config.yaml
n_layer: 12
d_model: 192
n_head: 6
n_kv_head: 6
head_dim: 32
d_mlp: 960
vocab_size: 2048
activation: "tanh_gelu"
norm: "layernorm"
norm_place: "pre"
norm_eps: 1e-06
positions: "learned"
qk_norm: true
attn_scale: 0.177
bias: "all"
tie_embeddings: true
parallel_block: false
init: "normal"
init_std_qkv: 0.0403
init_std_o: 0.00823
init_std_up: 0.0403
init_std_down: 0.00368
init_out_by_depth: true
optimizer: "adamw"
lr: 0.00351
lr_mult_up: 1.38
beta1: 0.95
beta2: 0.95
lr_head: 0.00552
grad_clip: 1.0
warmup_steps: 406
schedule: "wsd"
decay_fraction: 0.298
decay_shape: "exp"
final_lr_fraction: 0.0
batch_tokens: [32768, 65536, 131072, 262144]
seq_len: 512
doc_mask: true
train_tokens: 248400000
steps: 2713
dataset: "wikipedia_en"
Each number is 50 + 15 x the weight over its row's rms, rounded and kept within 0 to 99. Layers, rows and columns count from 0. The size before them is the row's rms in percent of the matrix's.

# up: layer 5 MLP up, 960x192, rms 0.157, rows 22-74, columns 64-127
# down: layer 5 MLP down (transposed), 960x192, rms 0.113, rows 22-73, columns 64-127
up22 110:66 42 50 40 39 31 48 51 44 36 55 40 59 50 46 68 56 66 68 61 37 46 46 76 47 44 48 52 52 46 59 37 55 36 64 78 52 50 83 27 59 65 34 61 41 57 56 42 58 60 62 34 39 52 50 65 40 48 95 70 46 25 56 77
down22 112:32 66 61 61 16 34 53 41 53 45 78 53 73 56 36 56 43 48 64 43 36 46 26 22 51 45 49 40 36 66 52 38 46 43 50 38 33 30 69 27 53 28 46 49 35 78 24 57 67 69 46 29 50 41 63 40 49 60 47 43 49 40 75 56
up23 104:44 41 43 43 41 53 58 45 34 34 66 46 46 56 44 62 54 36 64 61 47 47 54 56 66 59 66 49 44 25 46 58 88 46 42 23 52 57 34 77 45 52 68 66 42 45 03 60 63 64 45 39 44 62 60 48 39 44 55 43 28 18 50 52
down23 103:37 42 62 23 65 31 33 62 29 49 37 33 64 36 44 26 75 52 58 65 54 27 33 41 73 57 49 53 31 39 38 74 61 31 79 47 68 60 63 73 29 29 31 73 45 40 52 67 45 39 73 28 31 51 48 66 52 77 38 57 53 37 59 60
up24 107:39 35 34 68 51 57 65 33 42 52 57 35 46 46 37 63 64 33 70 37 33 58 41 35 60 36 53 52 32 30 75 40 48 29 61 70 47 63 58 56 72 51 57 50 44 38 38 49 75 08 56 40 29 51 60 46 63 39 49 79 75 26 41 74
down24 119:44 50 45 61 43 29 72 40 37 58 36 52 60 68 43 65 48 49 59 49 59 47 27 50 51 71 39 49 40 66 36 45 24 58 51 60 49 68 51 40 56 31 43 46 38 35 37 45 63 48 50 24 46 62 46 62 53 35 63 59 64 48 40 78
up25 109:76 54 63 64 45 46 48 50 72 37 52 24 55 32 52 51 50 69 52 50 60 58 63 48 74 31 54 52 52 47 17 26 49 52 61 42 35 60 49 42 47 51 54 57 32 50 52 54 74 56 62 37 51 87 58 38 26 33 60 56 37 68 45 63
down25 121:27 72 65 56 48 62 66 56 32 34 44 46 43 15 82 42 54 84 64 63 55 32 38 70 62 51 45 50 65 34 33 37 35 47 69 58 22 18 39 54 45 25 48 40 55 80 62 73 40 48 59 63 89 41 49 54 51 19 43 56 76 40 54 42
up26 091:67 41 53 46 65 38 33 35 39 43 69 35 59 31 36 79 56 49 58 64 27 57 64 64 68 30 52 64 46 32 53 57 51 53 50 37 58 46 71 54 76 54 31 39 27 32 37 79 65 42 63 20 35 67 59 46 42 31 85 60 39 67 28 47
down26 118:53 17 67 54 61 18 53 57 74 64 32 38 58 46 60 38 53 22 57 44 49 62 65 50 58 37 40 50 51 53 56 47 59 28 75 40 33 34 58 26 60 42 35 47 49 60 58 58 99 52 20 38 51 49 43 18 23 58 56 79 48 48 43 41
up27 099:82 46 45 42 56 46 41 38 62 45 46 54 52 42 56 55 51 27 54 27 38 42 43 59 41 38 35 56 40 32 67 65 64 37 49 74 61 53 50 66 41 66 47 51 53 53 29 59 62 41 64 52 27 14 50 49 38 43 48 59 56 32 48 56
down27 110:18 74 42 49 67 34 77 44 52 56 56 36 53 42 47 42 35 50 88 51 36 57 58 79 32 45 47 37 57 55 89 72 43 57 60 62 53 68 36 57 38 44 55 54 55 51 47 30 49 40 63 53 35 53 51 49 46 62 62 47 78 40 60 56
up28 103:79 64 72 27 37 38 29 52 39 46 56 56 58 51 58 62 61 69 61 76 49 68 36 25 54 43 38 63 12 48 47 36 41 62 43 81 33 45 56 40 39 46 09 66 50 38 31 59 51 47 33 40 14 76 51 48 44 51 66 51 24 74 59 41
down28 096:44 47 70 66 69 44 70 43 57 43 36 69 45 72 34 74 56 43 48 31 90 54 39 40 60 58 24 52 85 44 36 31 65 56 13 63 41 58 33 53 66 39 59 59 56 37 45 48 44 58 47 66 50 28 47 47 37 51 29 61 50 80 46 58
up29 121:79 28 64 48 70 39 50 49 54 43 71 70 44 48 45 60 58 82 69 48 50 75 49 33 82 39 47 59 18 35 55 74 55 42 40 45 47 45 48 72 53 56 51 52 40 43 36 64 35 34 48 34 25 33 53 47 38 31 55 34 34 87 50 60
down29 118:54 69 59 68 59 47 48 56 74 50 79 27 36 46 72 42 44 64 36 42 57 44 37 55 68 41 63 32 50 46 35 42 48 31 37 43 29 48 51 45 67 40 75 67 58 21 45 82 70 54 29 42 61 37 45 61 48 26 91 37 72 50 53 37
up30 090:62 28 46 40 50 38 62 31 63 48 66 32 56 21 36 70 81 66 59 57 35 49 52 35 80 40 46 71 32 37 58 58 63 44 43 64 49 58 63 48 62 64 56 56 55 30 41 67 67 46 40 33 45 51 60 22 33 33 59 62 40 56 44 64
down30 073:34 62 29 48 27 55 63 40 48 44 78 42 37 40 26 43 50 71 44 58 45 85 53 41 46 17 28 71 55 44 31 57 36 55 57 54 40 48 59 35 48 44 10 64 75 33 66 65 52 42 59 72 56 86 75 39 44 45 45 66 57 41 70 70
up31 085:58 61 49 46 57 70 74 46 67 56 46 22 50 45 37 53 66 45 53 52 46 29 83 75 54 40 57 55 57 36 49 16 28 10 37 59 63 44 58 52 56 45 33 47 24 46 45 47 53 66 60 51 60 66 45 22 50 53 41 48 48 71 45 83
down31 089:55 46 55 51 67 62 27 59 65 45 41 51 42 79 54 43 48 42 58 63 68 46 78 62 67 89 51 43 60 36 61 60 55 76 49 55 64 28 39 69 35 77 57 56 53 02 56 43 63 52 66 39 42 41 34 34 36 53 40 56 50 60 50 59
up32 089:59 42 43 39 68 50 56 27 69 40 70 42 37 14 44 64 78 72 67 52 34 44 39 46 77 46 46 64 23 42 42 63 70 41 41 48 50 55 83 55 67 64 38 47 55 35 33 59 74 45 32 42 35 54 60 25 40 35 45 63 52 46 41 64
down32 072:62 44 56 32 43 55 69 32 63 55 81 41 52 73 61 57 73 84 71 53 58 71 58 73 47 35 47 48 57 35 40 73 60 50 72 25 44 57 25 38 54 29 44 58 60 60 53 62 56 19 22 46 29 36 52 32 41 43 38 43 30 28 36 57
up33 095:42 45 33 37 66 47 53 21 65 41 79 37 48 30 45 68 81 70 61 52 20 43 41 41 75 39 40 69 40 32 29 68 78 50 42 53 50 61 75 49 64 62 54 37 44 31 44 52 80 37 39 43 42 57 69 10 38 32 68 63 33 49 36 59
down33 066:50 34 37 38 73 56 60 43 33 41 60 53 46 46 37 60 81 53 56 42 37 45 27 60 51 49 53 66 41 41 39 69 55 28 37 38 61 60 37 17 59 34 39 42 20 64 54 33 37 56 57 45 65 62 37 57 49 70 86 59 73 22 42 71
up34 090:58 42 45 47 59 27 60 31 63 42 64 45 53 29 36 71 67 47 61 36 30 45 53 29 85 29 29 78 43 31 34 60 79 38 43 55 50 74 74 51 54 64 49 54 54 29 31 56 67 46 26 54 45 55 67 30 31 42 63 64 51 51 29 60
down34 055:88 49 46 45 43 32 51 67 69 36 03 55 58 58 63 63 49 81 39 58 55 48 66 17 09 57 74 58 38 68 51 45 66 42 39 45 44 52 43 52 63 65 63 54 64 45 44 51 50 48 46 43 40 50 31 25 24 71 52 63 52 66 45 62
up35 083:91 43 51 48 44 47 45 42 34 47 73 51 45 52 53 54 65 70 58 58 49 78 63 28 87 68 22 61 37 49 69 65 52 27 14 37 53 46 41 59 34 70 61 72 39 49 18 71 51 43 32 38 29 40 67 49 43 31 49 68 61 61 30 41
down35 078:47 54 64 76 74 36 54 37 67 67 71 58 27 48 40 82 36 54 39 47 05 57 47 43 48 65 57 57 52 37 46 44 19 82 43 62 48 46 57 35 39 61 50 39 25 68 57 59 63 37 61 69 64 51 55 34 65 48 58 53 43 42 47 78
up36 091:47 42 48 38 87 53 61 41 59 41 56 41 40 33 18 60 53 47 52 29 32 59 57 53 64 47 29 72 51 49 37 50 59 20 53 25 80 50 53 59 44 55 38 52 45 52 61 45 67 53 61 80 34 46 52 32 49 29 68 45 61 49 40 36
down36 112:71 25 36 32 73 42 46 41 65 47 31 58 48 35 51 56 33 72 38 51 50 49 14 42 77 64 60 52 41 52 37 41 54 95 69 54 51 65 58 45 80 48 52 47 38 63 38 37 55 52 40 49 42 43 30 35 24 39 61 52 32 44 62 53
up37 116:47 69 55 36 71 52 55 51 66 51 67 24 52 41 74 87 48 47 55 59 44 43 28 59 81 20 70 68 54 30 36 71 49 24 56 43 72 43 47 46 43 49 53 59 51 36 16 69 78 50 50 31 40 49 61 46 52 40 41 33 61 32 39 36
down37 120:71 47 52 53 37 63 40 56 54 46 39 66 50 47 38 51 26 83 50 60 42 73 83 58 40 68 61 55 42 22 80 58 49 30 24 49 70 26 50 57 28 69 50 39 56 59 54 60 43 59 25 71 56 28 37 80 49 59 41 58 39 39 48 63
up38 125:39 45 64 28 93 39 85 42 78 49 67 53 22 33 46 89 63 79 47 74 42 51 38 53 74 51 61 57 62 12 57 31 67 68 62 71 15 55 70 45 51 56 55 75 67 43 54 49 54 46 55 61 43 67 49 30 33 47 52 38 32 41 49 57
down38 126:61 27 67 58 68 58 88 48 42 49 41 43 53 43 62 53 71 54 49 86 58 53 51 52 52 58 74 50 56 61 53 53 35 48 70 55 35 70 60 59 39 54 32 57 17 32 78 63 55 58 66 29 50 61 80 38 24 64 62 15 21 51 48 66
up39 114:40 41 48 50 32 38 45 47 50 41 74 37 47 42 46 62 74 79 67 50 37 39 39 50 74 51 37 60 33 34 47 33 29 52 64 78 33 58 59 71 51 68 21 48 15 50 45 52 78 30 54 71 51 59 52 21 46 30 70 57 34 33 60 40
down39 106:64 27 54 59 81 37 65 50 20 46 50 49 43 55 55 59 53 31 74 55 29 78 41 59 26 63 26 57 69 47 43 73 56 68 32 57 43 51 57 56 36 61 62 63 52 31 50 52 36 45 29 45 52 56 45 84 49 60 61 53 34 47 63 64
up40 099:67 32 55 96 36 36 57 38 52 46 32 18 46 17 33 51 41 39 66 28 44 45 83 48 41 56 55 47 47 49 60 29 58 58 46 63 58 70 59 31 68 77 63 62 55 22 41 85 71 19 37 53 36 47 55 43 44 46 75 67 66 27 45 38
down40 093:36 53 41 36 67 70 50 42 58 79 53 38 44 80 16 28 59 54 38 31 58 65 44 41 54 50 66 52 42 55 44 50 44 53 48 49 44 56 37 28 62 43 52 27 55 73 60 37 60 38 29 56 61 65 53 58 18 51 66 63 50 62 71 27
up41 094:37 44 43 32 53 26 49 47 55 48 66 69 57 33 37 59 42 81 54 68 45 60 31 25 61 48 53 81 38 53 57 61 35 61 65 18 16 53 41 46 79 50 55 61 59 35 53 58 41 57 45 34 40 70 68 25 52 25 50 64 69 58 22 38
down41 094:48 64 57 45 55 75 61 43 50 48 18 38 43 56 50 41 41 43 54 49 79 35 41 72 38 64 51 14 26 33 45 64 33 50 46 40 52 53 42 44 60 54 54 71 42 74 41 51 38 62 65 75 49 59 68 60 36 88 65 71 53 46 42 48
up42 087:57 36 48 24 76 17 60 42 53 46 62 41 38 10 42 65 64 70 66 47 39 55 76 57 64 24 23 64 35 36 57 60 73 49 61 51 39 53 63 69 56 33 68 47 54 36 61 45 44 26 20 19 37 66 56 49 27 14 35 36 37 59 46 62
down42 131:41 24 38 64 50 44 61 51 67 54 64 37 49 44 69 51 42 58 16 49 60 51 55 50 48 37 36 37 48 55 55 53 60 40 58 61 03 44 42 25 76 70 53 45 38 59 57 69 64 69 83 77 20 35 35 33 62 59 52 55 64 49 49 75
up43 095:40 61 34 36 62 29 69 32 60 54 65 28 64 27 38 78 77 54 61 58 33 50 53 36 74 23 35 66 49 31 51 50 83 47 49 49 44 71 80 23 68 64 46 49 32 36 37 52 72 53 36 32 52 68 63 28 38 44 72 62 36 52 38 59
down43 080:24 59 66 34 49 75 52 39 58 50 49 37 48 43 57 50 64 50 58 41 57 40 35 74 29 71 64 60 45 44 48 46 59 45 32 27 62 62 33 33 67 63 53 66 43 51 51 28 42 52 21 32 49 64 72 19 21 34 72 66 49 65 39 16
up44 096:52 58 54 58 45 43 68 39 79 41 52 30 37 51 42 68 55 45 86 28 55 65 68 56 68 54 37 53 31 37 45 43 53 26 59 54 38 63 43 32 59 43 58 47 59 47 64 51 76 50 36 57 43 61 56 46 60 38 28 48 52 49 42 70
down44 097:55 47 53 73 46 60 46 46 49 54 51 34 43 59 61 41 39 39 45 51 49 51 63 31 85 27 45 56 73 83 31 40 50 72 54 44 51 28 55 44 51 40 23 20 44 72 36 42 68 43 36 54 64 61 32 64 55 35 46 26 35 77 50 49
up45 083:50 53 64 17 60 65 37 52 33 46 67 37 60 48 40 53 78 51 53 57 44 54 25 33 59 26 40 51 64 33 32 39 61 53 49 65 58 66 51 66 38 56 73 87 20 59 24 45 41 38 19 54 64 20 51 46 24 44 79 41 71 55 40 68
down45 082:26 52 58 46 22 52 44 61 26 52 35 61 39 69 61 20 59 70 57 56 76 22 60 43 57 51 46 42 45 76 49 69 35 65 78 20 46 55 46 30 33 19 76 35 46 93 42 63 43 61 51 48 54 53 46 80 30 48 48 31 60 48 41 39
up46 118:52 70 54 15 56 52 42 51 57 44 37 39 52 44 35 62 45 54 59 52 28 56 70 44 58 20 46 56 52 35 57 53 56 48 13 68 47 38 60 49 51 54 48 79 65 60 59 34 56 34 39 46 47 35 46 40 28 43 86 31 28 36 52 58
down46 120:65 35 62 54 56 41 49 77 55 50 34 49 49 61 61 40 10 54 44 12 37 37 36 50 38 76 53 37 30 54 63 58 50 63 39 39 79 40 47 47 49 36 29 63 37 63 49 45 65 67 41 60 65 63 45 29 42 57 57 23 51 43 37 62
up47 085:59 47 49 30 65 27 53 34 62 35 68 36 49 39 39 65 70 45 58 53 40 53 59 47 82 38 39 61 40 41 51 61 62 39 37 49 55 67 68 45 63 69 54 64 41 24 32 62 70 41 23 33 20 54 76 22 55 18 61 60 33 55 39 53
down47 129:53 58 56 25 55 32 52 58 18 33 52 62 55 43 56 60 49 82 46 37 54 61 49 77 31 34 45 66 78 52 40 58 41 49 44 32 61 49 76 46 51 68 45 29 48 40 41 46 71 58 62 52 76 70 44 25 65 26 50 48 58 57 52 35
up48 108:77 15 47 39 51 56 62 43 56 59 59 71 46 30 33 51 38 67 49 37 17 28 66 24 55 43 45 66 19 56 44 66 47 50 47 85 53 46 70 62 58 56 47 57 62 21 61 67 58 67 19 61 12 46 57 46 23 46 76 51 30 52 45 59
down48 101:49 56 39 82 42 42 68 51 65 37 70 52 43 54 37 68 41 69 76 50 39 56 14 29 44 61 52 54 40 77 45 47 59 52 60 80 47 51 32 33 63 54 40 48 28 85 20 77 62 47 43 27 74 52 36 45 34 39 36 72 57 44 38 75
up49 095:65 32 45 64 56 55 34 39 61 58 64 30 54 49 64 56 76 50 59 41 47 54 49 56 62 54 34 53 40 58 39 70 43 37 66 38 43 76 53 27 49 67 11 48 46 51 46 72 44 49 47 42 70 50 58 42 60 48 45 78 19 37 50 65
down49 104:67 68 46 65 42 29 32 58 42 65 62 46 44 25 50 46 48 31 51 24 30 55 62 34 61 43 36 40 24 25 57 60 65 43 61 35 52 62 67 46 62 65 64 56 51 19 48 32 40 55 47 53 54 68 22 64 68 67 49 57 70 71 40 55
up50 099:76 52 31 40 48 56 57 36 59 48 78 27 47 58 46 54 46 67 58 51 56 56 28 31 50 54 37 57 46 37 61 31 56 52 27 73 41 64 62 63 49 58 58 58 12 28 46 64 57 58 40 18 43 72 52 48 57 27 69 44 69 38 55 30
down50 090:49 54 55 66 59 42 47 33 27 40 38 50 31 70 82 55 63 60 68 44 64 50 67 33 17 53 44 72 31 55 56 36 63 60 53 61 62 58 44 30 13 30 44 38 48 72 68 18 36 57 50 52 57 66 55 73 67 68 47 18 56 30 64 60
up51 108:41 36 42 57 52 49 73 43 55 41 58 56 51 50 37 50 46 36 66 35 55 59 46 49 58 47 39 45 49 30 42 41 54 17 43 59 57 46 45 34 56 65 53 49 37 32 53 75 53 29 79 63 44 49 59 44 23 53 46 59 36 34 54 62
down51 117:42 54 31 60 58 47 39 66 35 35 47 44 47 38 72 56 29 68 34 57 48 71 76 52 74 65 51 40 55 69 55 72 55 56 58 42 33 53 71 58 61 51 27 63 56 53 74 46 96 12 37 55 44 55 56 54 56 32 59 45 96 55 65 40
up52 130:57 35 32 04 44 44 75 54 42 47 56 45 52 32 48 71 40 56 63 71 40 76 70 61 51 38 41 53 42 57 64 58 35 36 46 33 49 52 61 62 86 41 36 36 41 42 19 43 51 51 44 60 36 72 47 29 46 27 50 60 42 69 26 54
down52 121:43 30 71 30 52 66 62 64 28 34 53 63 47 50 77 67 55 56 38 31 58 73 84 51 62 63 31 37 50 62 89 31 48 41 39 40 18 69 39 66 44 28 25 41 42 56 30 60 58 61 67 25 57 67 57 51 32 52 50 37 51 52 43 31
up53 107:83 37 36 35 62 70 60 47 65 26 64 72 32 42 34 59 42 64 57 54 35 68 51 49 70 29 46 49 15 59 52 42 53 30 54 42 32 64 65 55 46 54 34 34 33 47 54 55 58 58 42 64 41 53 54 60 58 53 61 50 32 35 62 63
down53 103:73 53 45 53 55 61 51 54 55 27 37 67 47 56 40 38 43 74 37 72 55 43 58 61 23 64 70 62 52 48 25 39 46 22 49 20 37 60 26 48 47 67 50 63 41 41 56 58 60 80 69 27 60 53 50 63 77 52 29 35 51 36 61 52
up54 118:72 55 38 66 32 53 39 45 67 48 61 47 48 41 18 51 57 37 53 44 28 76 74 33 65 54 49 60 43 49 44 80 47 33 43 68 69 43 52 42 55 62 64 55 46 47 47 59 85 41 59 47 48 55 57 41 49 51 47 51 45 68 38 36
down54 125:63 44 34 40 59 55 22 30 66 69 52 61 66 31 41 47 24 40 52 62 55 63 42 40 52 88 34 41 50 31 61 22 52 47 49 55 47 66 57 28 66 56 73 67 38 52 56 62 62 47 54 26 45 68 64 39 36 38 51 37 45 56 60 72
up55 124:65 65 42 58 41 72 48 47 51 41 61 62 41 53 42 51 37 31 49 63 32 63 59 32 58 21 25 50 40 28 55 68 51 53 24 75 51 42 53 54 61 77 61 56 44 37 32 41 56 44 50 43 56 31 53 40 55 28 63 53 37 47 45 48
down55 121:57 68 52 32 35 44 69 55 41 70 60 46 45 31 59 71 52 51 60 54 23 40 46 56 51 28 54 36 37 69 73 69 33 61 81 33 77 44 56 41 60 84 55 50 52 43 46 64 60 37 61 32 34 42 68 61 46 47 30 76 50 39 68 41
up56 105:50 26 46 46 38 60 59 44 93 63 56 47 47 44 49 45 73 19 49 31 51 50 77 64 59 44 33 57 33 43 25 45 29 59 44 90 55 43 46 82 39 50 48 42 35 46 35 57 49 45 23 67 43 49 62 38 36 44 56 23 64 71 54 62
down56 131:36 10 58 70 51 28 63 53 47 67 55 67 51 25 33 39 74 45 63 26 47 37 49 38 58 41 45 57 36 56 48 47 36 45 58 55 42 44 54 55 40 42 65 66 56 44 88 63 42 39 50 56 38 39 65 35 61 70 82 40 52 44 37 60
up57 091:38 80 48 65 47 55 52 44 58 48 54 03 44 54 54 68 46 29 43 55 43 39 63 34 47 56 56 45 51 35 40 32 29 35 21 47 39 61 65 56 48 54 30 44 37 64 46 58 84 73 41 66 53 71 60 21 53 53 65 71 40 46 47 44
down57 096:75 46 55 33 55 62 51 43 44 45 48 65 68 15 38 63 34 46 35 58 38 72 34 63 51 20 48 49 57 82 57 72 67 53 42 35 45 36 47 62 76 58 32 37 49 30 62 22 49 44 49 36 37 19 54 58 38 21 56 35 36 38 37 81
up58 102:65 30 60 65 48 13 57 55 54 47 84 14 37 42 68 63 51 36 41 57 58 34 51 40 60 59 39 43 48 45 44 55 74 49 58 11 45 32 68 33 60 56 83 58 75 56 61 59 58 24 55 23 38 24 47 61 42 36 50 57 64 54 45 52
down58 112:44 59 52 78 60 28 59 44 59 64 59 52 41 47 50 43 41 43 34 57 46 42 50 58 48 43 45 20 40 48 53 74 55 23 37 59 50 47 69 60 66 49 47 60 50 47 46 63 45 49 58 53 48 59 21 56 49 49 34 53 89 43 56 38
up59 107:75 32 26 35 36 48 38 37 33 54 74 52 48 51 29 62 42 49 40 74 44 44 58 21 43 57 51 57 50 27 47 52 60 33 40 58 63 40 54 62 35 92 45 49 16 48 40 55 56 65 34 19 38 63 52 48 41 38 68 53 30 67 49 58
down59 100:31 51 33 53 34 30 57 63 46 70 25 28 46 65 29 57 72 37 41 55 21 68 72 68 60 40 67 42 34 50 45 59 39 74 46 35 72 35 44 22 46 44 52 43 33 21 73 62 28 61 85 32 53 48 26 21 60 56 60 55 37 46 51 27
up60 078:48 70 35 38 86 34 65 40 55 35 54 41 40 32 35 63 69 27 54 36 44 19 69 32 50 39 33 42 61 36 54 51 59 35 40 48 55 74 61 40 54 54 40 44 47 50 54 50 50 74 36 33 17 40 50 34 38 35 63 71 18 47 57 64
down60 091:60 42 51 38 71 46 61 59 65 52 61 39 59 27 53 50 66 81 50 52 37 39 56 75 69 49 39 67 44 42 40 65 71 44 37 54 58 51 69 34 69 33 43 49 71 36 61 48 58 52 40 54 44 32 50 12 21 37 68 59 38 19 48 66
up61 109:51 47 51 64 46 53 59 38 47 37 43 17 35 26 35 66 30 44 65 20 55 42 70 62 58 44 60 61 64 13 25 42 52 36 35 53 49 58 60 24 62 91 50 40 54 45 47 74 82 33 62 65 57 63 50 33 48 58 71 71 45 50 61 50
down61 116:40 45 54 44 80 59 38 62 09 45 46 77 44 65 52 47 45 61 45 54 54 30 53 47 72 54 32 51 75 72 64 34 60 47 12 90 79 46 48 50 48 36 50 62 21 52 72 58 05 58 56 72 43 80 41 48 52 59 55 53 81 41 43 26
up62 088:62 34 64 50 63 41 67 39 55 61 69 41 38 43 31 63 51 57 57 56 45 60 64 57 61 59 36 65 30 40 47 55 70 57 23 37 43 45 43 56 57 71 26 64 52 24 59 75 61 25 44 49 43 53 67 28 49 29 59 65 35 54 22 64
down62 095:65 29 42 42 60 39 78 46 31 47 56 31 36 28 43 36 78 53 62 65 67 47 52 48 51 51 36 61 45 24 51 79 68 57 22 57 70 46 71 27 70 70 47 73 40 64 32 74 57 41 55 29 61 41 68 25 54 55 63 46 34 44 65 58
up63 110:63 55 25 20 37 55 38 45 63 58 91 37 48 27 37 61 49 75 60 77 51 56 63 67 59 31 32 71 41 44 42 63 42 40 32 49 34 51 55 43 49 67 45 63 38 58 38 55 66 57 22 29 20 27 60 29 44 48 51 59 37 54 42 49
down63 095:34 62 41 35 53 56 47 45 32 76 69 48 76 49 33 39 75 42 43 53 73 49 74 41 63 66 70 55 44 27 51 60 41 69 44 71 71 36 61 36 28 67 54 65 65 68 48 44 42 61 49 45 49 66 58 56 42 88 75 30 31 62 51 82
up64 063:83 33 50 67 30 66 51 54 41 63 66 62 34 43 66 42 43 66 59 62 76 54 57 22 72 50 46 39 45 47 57 72 46 39 29 58 77 44 40 63 61 47 64 74 33 43 37 71 54 39 48 49 56 51 63 74 58 42 32 54 65 55 19 46
down64 062:28 41 68 34 27 41 62 53 55 47 69 39 21 58 42 85 47 42 22 73 08 25 42 31 49 46 54 28 35 48 42 54 44 48 63 36 59 47 51 29 37 68 75 56 44 42 71 23 41 59 52 54 64 54 37 43 50 46 61 57 37 43 46 60
up65 103:49 50 57 61 74 21 66 50 52 35 64 70 46 45 53 40 61 47 47 53 47 43 69 46 58 37 53 46 14 50 58 33 37 43 55 50 31 49 49 49 57 45 26 54 57 44 61 49 53 65 64 50 24 34 67 25 51 20 34 75 32 76 41 73
down65 109:36 36 55 50 56 56 47 35 39 44 65 65 47 59 40 22 43 41 55 52 57 31 57 29 29 62 57 44 58 60 71 45 41 38 45 50 47 56 24 40 32 33 50 70 39 68 67 66 41 35 37 23 51 65 58 65 58 51 38 48 71 72 65 51
up66 093:66 45 43 36 54 39 65 44 64 50 58 40 52 47 21 51 60 71 49 32 16 10 48 45 60 43 54 52 18 50 34 75 24 00 33 40 74 70 55 52 62 53 24 62 31 44 59 77 40 83 69 40 60 41 56 47 22 61 43 70 45 45 53 41
down66 088:46 31 46 45 50 55 50 58 50 37 30 60 50 51 84 62 63 60 47 45 72 58 74 52 76 52 42 31 67 70 46 40 45 90 67 44 45 43 52 46 47 35 63 32 44 58 43 19 60 38 65 43 36 30 37 52 68 53 40 22 57 48 70 27
up67 092:49 42 42 37 65 40 57 40 86 36 53 71 55 35 30 48 38 51 72 43 10 44 17 44 53 37 61 41 38 54 24 75 39 36 65 28 58 40 76 36 83 64 29 32 60 49 47 25 45 43 40 36 29 51 56 46 45 48 41 72 32 25 39 75
down67 094:39 48 67 25 72 40 68 60 18 54 46 42 39 62 53 34 41 49 78 47 30 16 55 83 26 38 62 46 28 39 66 24 52 53 41 70 49 18 67 26 49 21 61 63 46 30 52 69 48 63 17 53 65 55 60 36 79 67 63 53 47 35 58 45
up68 119:57 31 32 42 59 52 33 36 42 37 49 57 48 45 53 65 60 36 30 61 23 49 08 31 52 49 37 61 45 28 52 68 57 53 59 66 54 74 53 64 48 66 37 32 38 52 42 65 47 26 58 28 46 54 60 52 35 38 62 46 44 33 50 53
down68 123:22 71 60 49 37 59 38 30 65 48 62 45 47 51 33 60 47 63 49 49 33 56 54 59 34 33 23 17 37 50 47 66 42 40 77 57 80 35 54 58 74 47 65 44 69 63 35 55 79 65 51 34 33 66 30 55 32 74 42 42 37 48 36 68
up69 103:55 42 54 55 47 50 56 41 51 66 46 49 61 40 40 53 58 52 39 37 48 54 33 55 51 38 42 59 62 46 34 51 65 53 51 56 46 53 51 39 53 77 76 62 59 51 42 58 57 52 29 43 60 29 55 42 44 14 49 53 40 33 48 61
down69 098:34 18 62 64 29 26 43 61 56 42 42 47 55 85 29 72 47 55 34 38 53 51 57 54 55 23 59 29 43 52 41 55 55 42 45 58 61 45 42 41 38 54 71 69 79 72 47 63 58 99 38 35 44 42 45 62 54 48 46 65 57 52 54 11
up70 106:52 64 61 68 50 57 44 41 64 57 51 40 53 45 47 53 53 64 52 22 60 43 86 50 57 55 31 71 65 33 43 42 47 71 47 78 40 55 44 51 39 81 23 67 32 55 54 66 61 73 50 57 37 53 54 21 32 52 79 73 48 59 49 37
down70 105:63 72 68 53 53 51 35 71 68 39 44 62 43 70 28 68 56 46 33 57 56 51 58 34 73 67 71 44 51 11 48 57 72 19 63 47 59 33 28 55 66 44 69 34 62 51 57 60 70 36 17 85 67 61 35 51 28 55 49 47 53 45 49 67
up71 091:89 37 59 69 63 43 79 44 82 48 58 62 49 34 19 54 49 50 41 47 22 46 63 44 44 50 63 56 47 31 36 46 40 64 37 49 50 50 72 37 68 60 25 58 46 22 61 55 55 54 67 54 60 49 65 51 33 55 59 44 41 83 40 44
down71 093:58 43 56 49 43 56 31 34 52 45 25 54 44 41 66 31 57 28 40 60 32 67 65 53 52 27 17 53 59 55 71 65 52 37 72 64 43 58 41 34 43 41 73 56 28 61 40 50 59 23 46 37 65 38 32 59 47 32 58 26 53 42 51 53
up72 097:65 37 36 43 43 52 65 35 52 41 63 40 35 33 52 62 51 59 73 41 43 43 62 51 76 50 38 57 38 43 58 47 59 49 18 62 49 66 54 47 64 70 49 42 53 27 59 57 72 19 44 59 23 39 54 42 56 35 53 59 22 71 36 51
down72 077:62 77 41 40 39 16 69 59 42 48 50 21 28 25 52 24 70 73 64 62 39 39 75 53 43 20 51 35 54 36 62 65 72 60 28 55 69 70 66 30 58 54 29 56 62 47 52 74 92 25 62 25 42 69 21 32 53 41 51 23 62 32 38 63
up73 090:72 78 56 52 58 46 44 37 69 53 54 30 61 46 45 71 59 37 78 48 29 36 34 23 42 51 30 55 53 26 51 54 33 24 37 21 39 32 56 58 53 69 20 52 32 51 51 46 65 40 59 42 25 52 48 58 27 55 42 61 40 54 65 70
down73 099:29 46 69 24 40 66 33 38 44 50 35 66 54 54 49 71 40 33 61 65 59 67 49 50 49 40 33 57 65 64 69 39 48 46 19 10 73 34 67 44 78 29 56 62 50 48 60 32 80 38 84 39 41 43 60 63 33 29 39 30 38 50 68 51
up74 082:77 41 45 39 65 34 61 26 67 41 61 44 52 24 43 58 70 48 59 57 22 22 63 19 72 41 31 72 40 45 36 59 83 37 23 55 44 63 74 47 72 49 58 53 42 30 37 63 58 35 51 47 43 48 69 22 33 23 64 47 39 36 40 42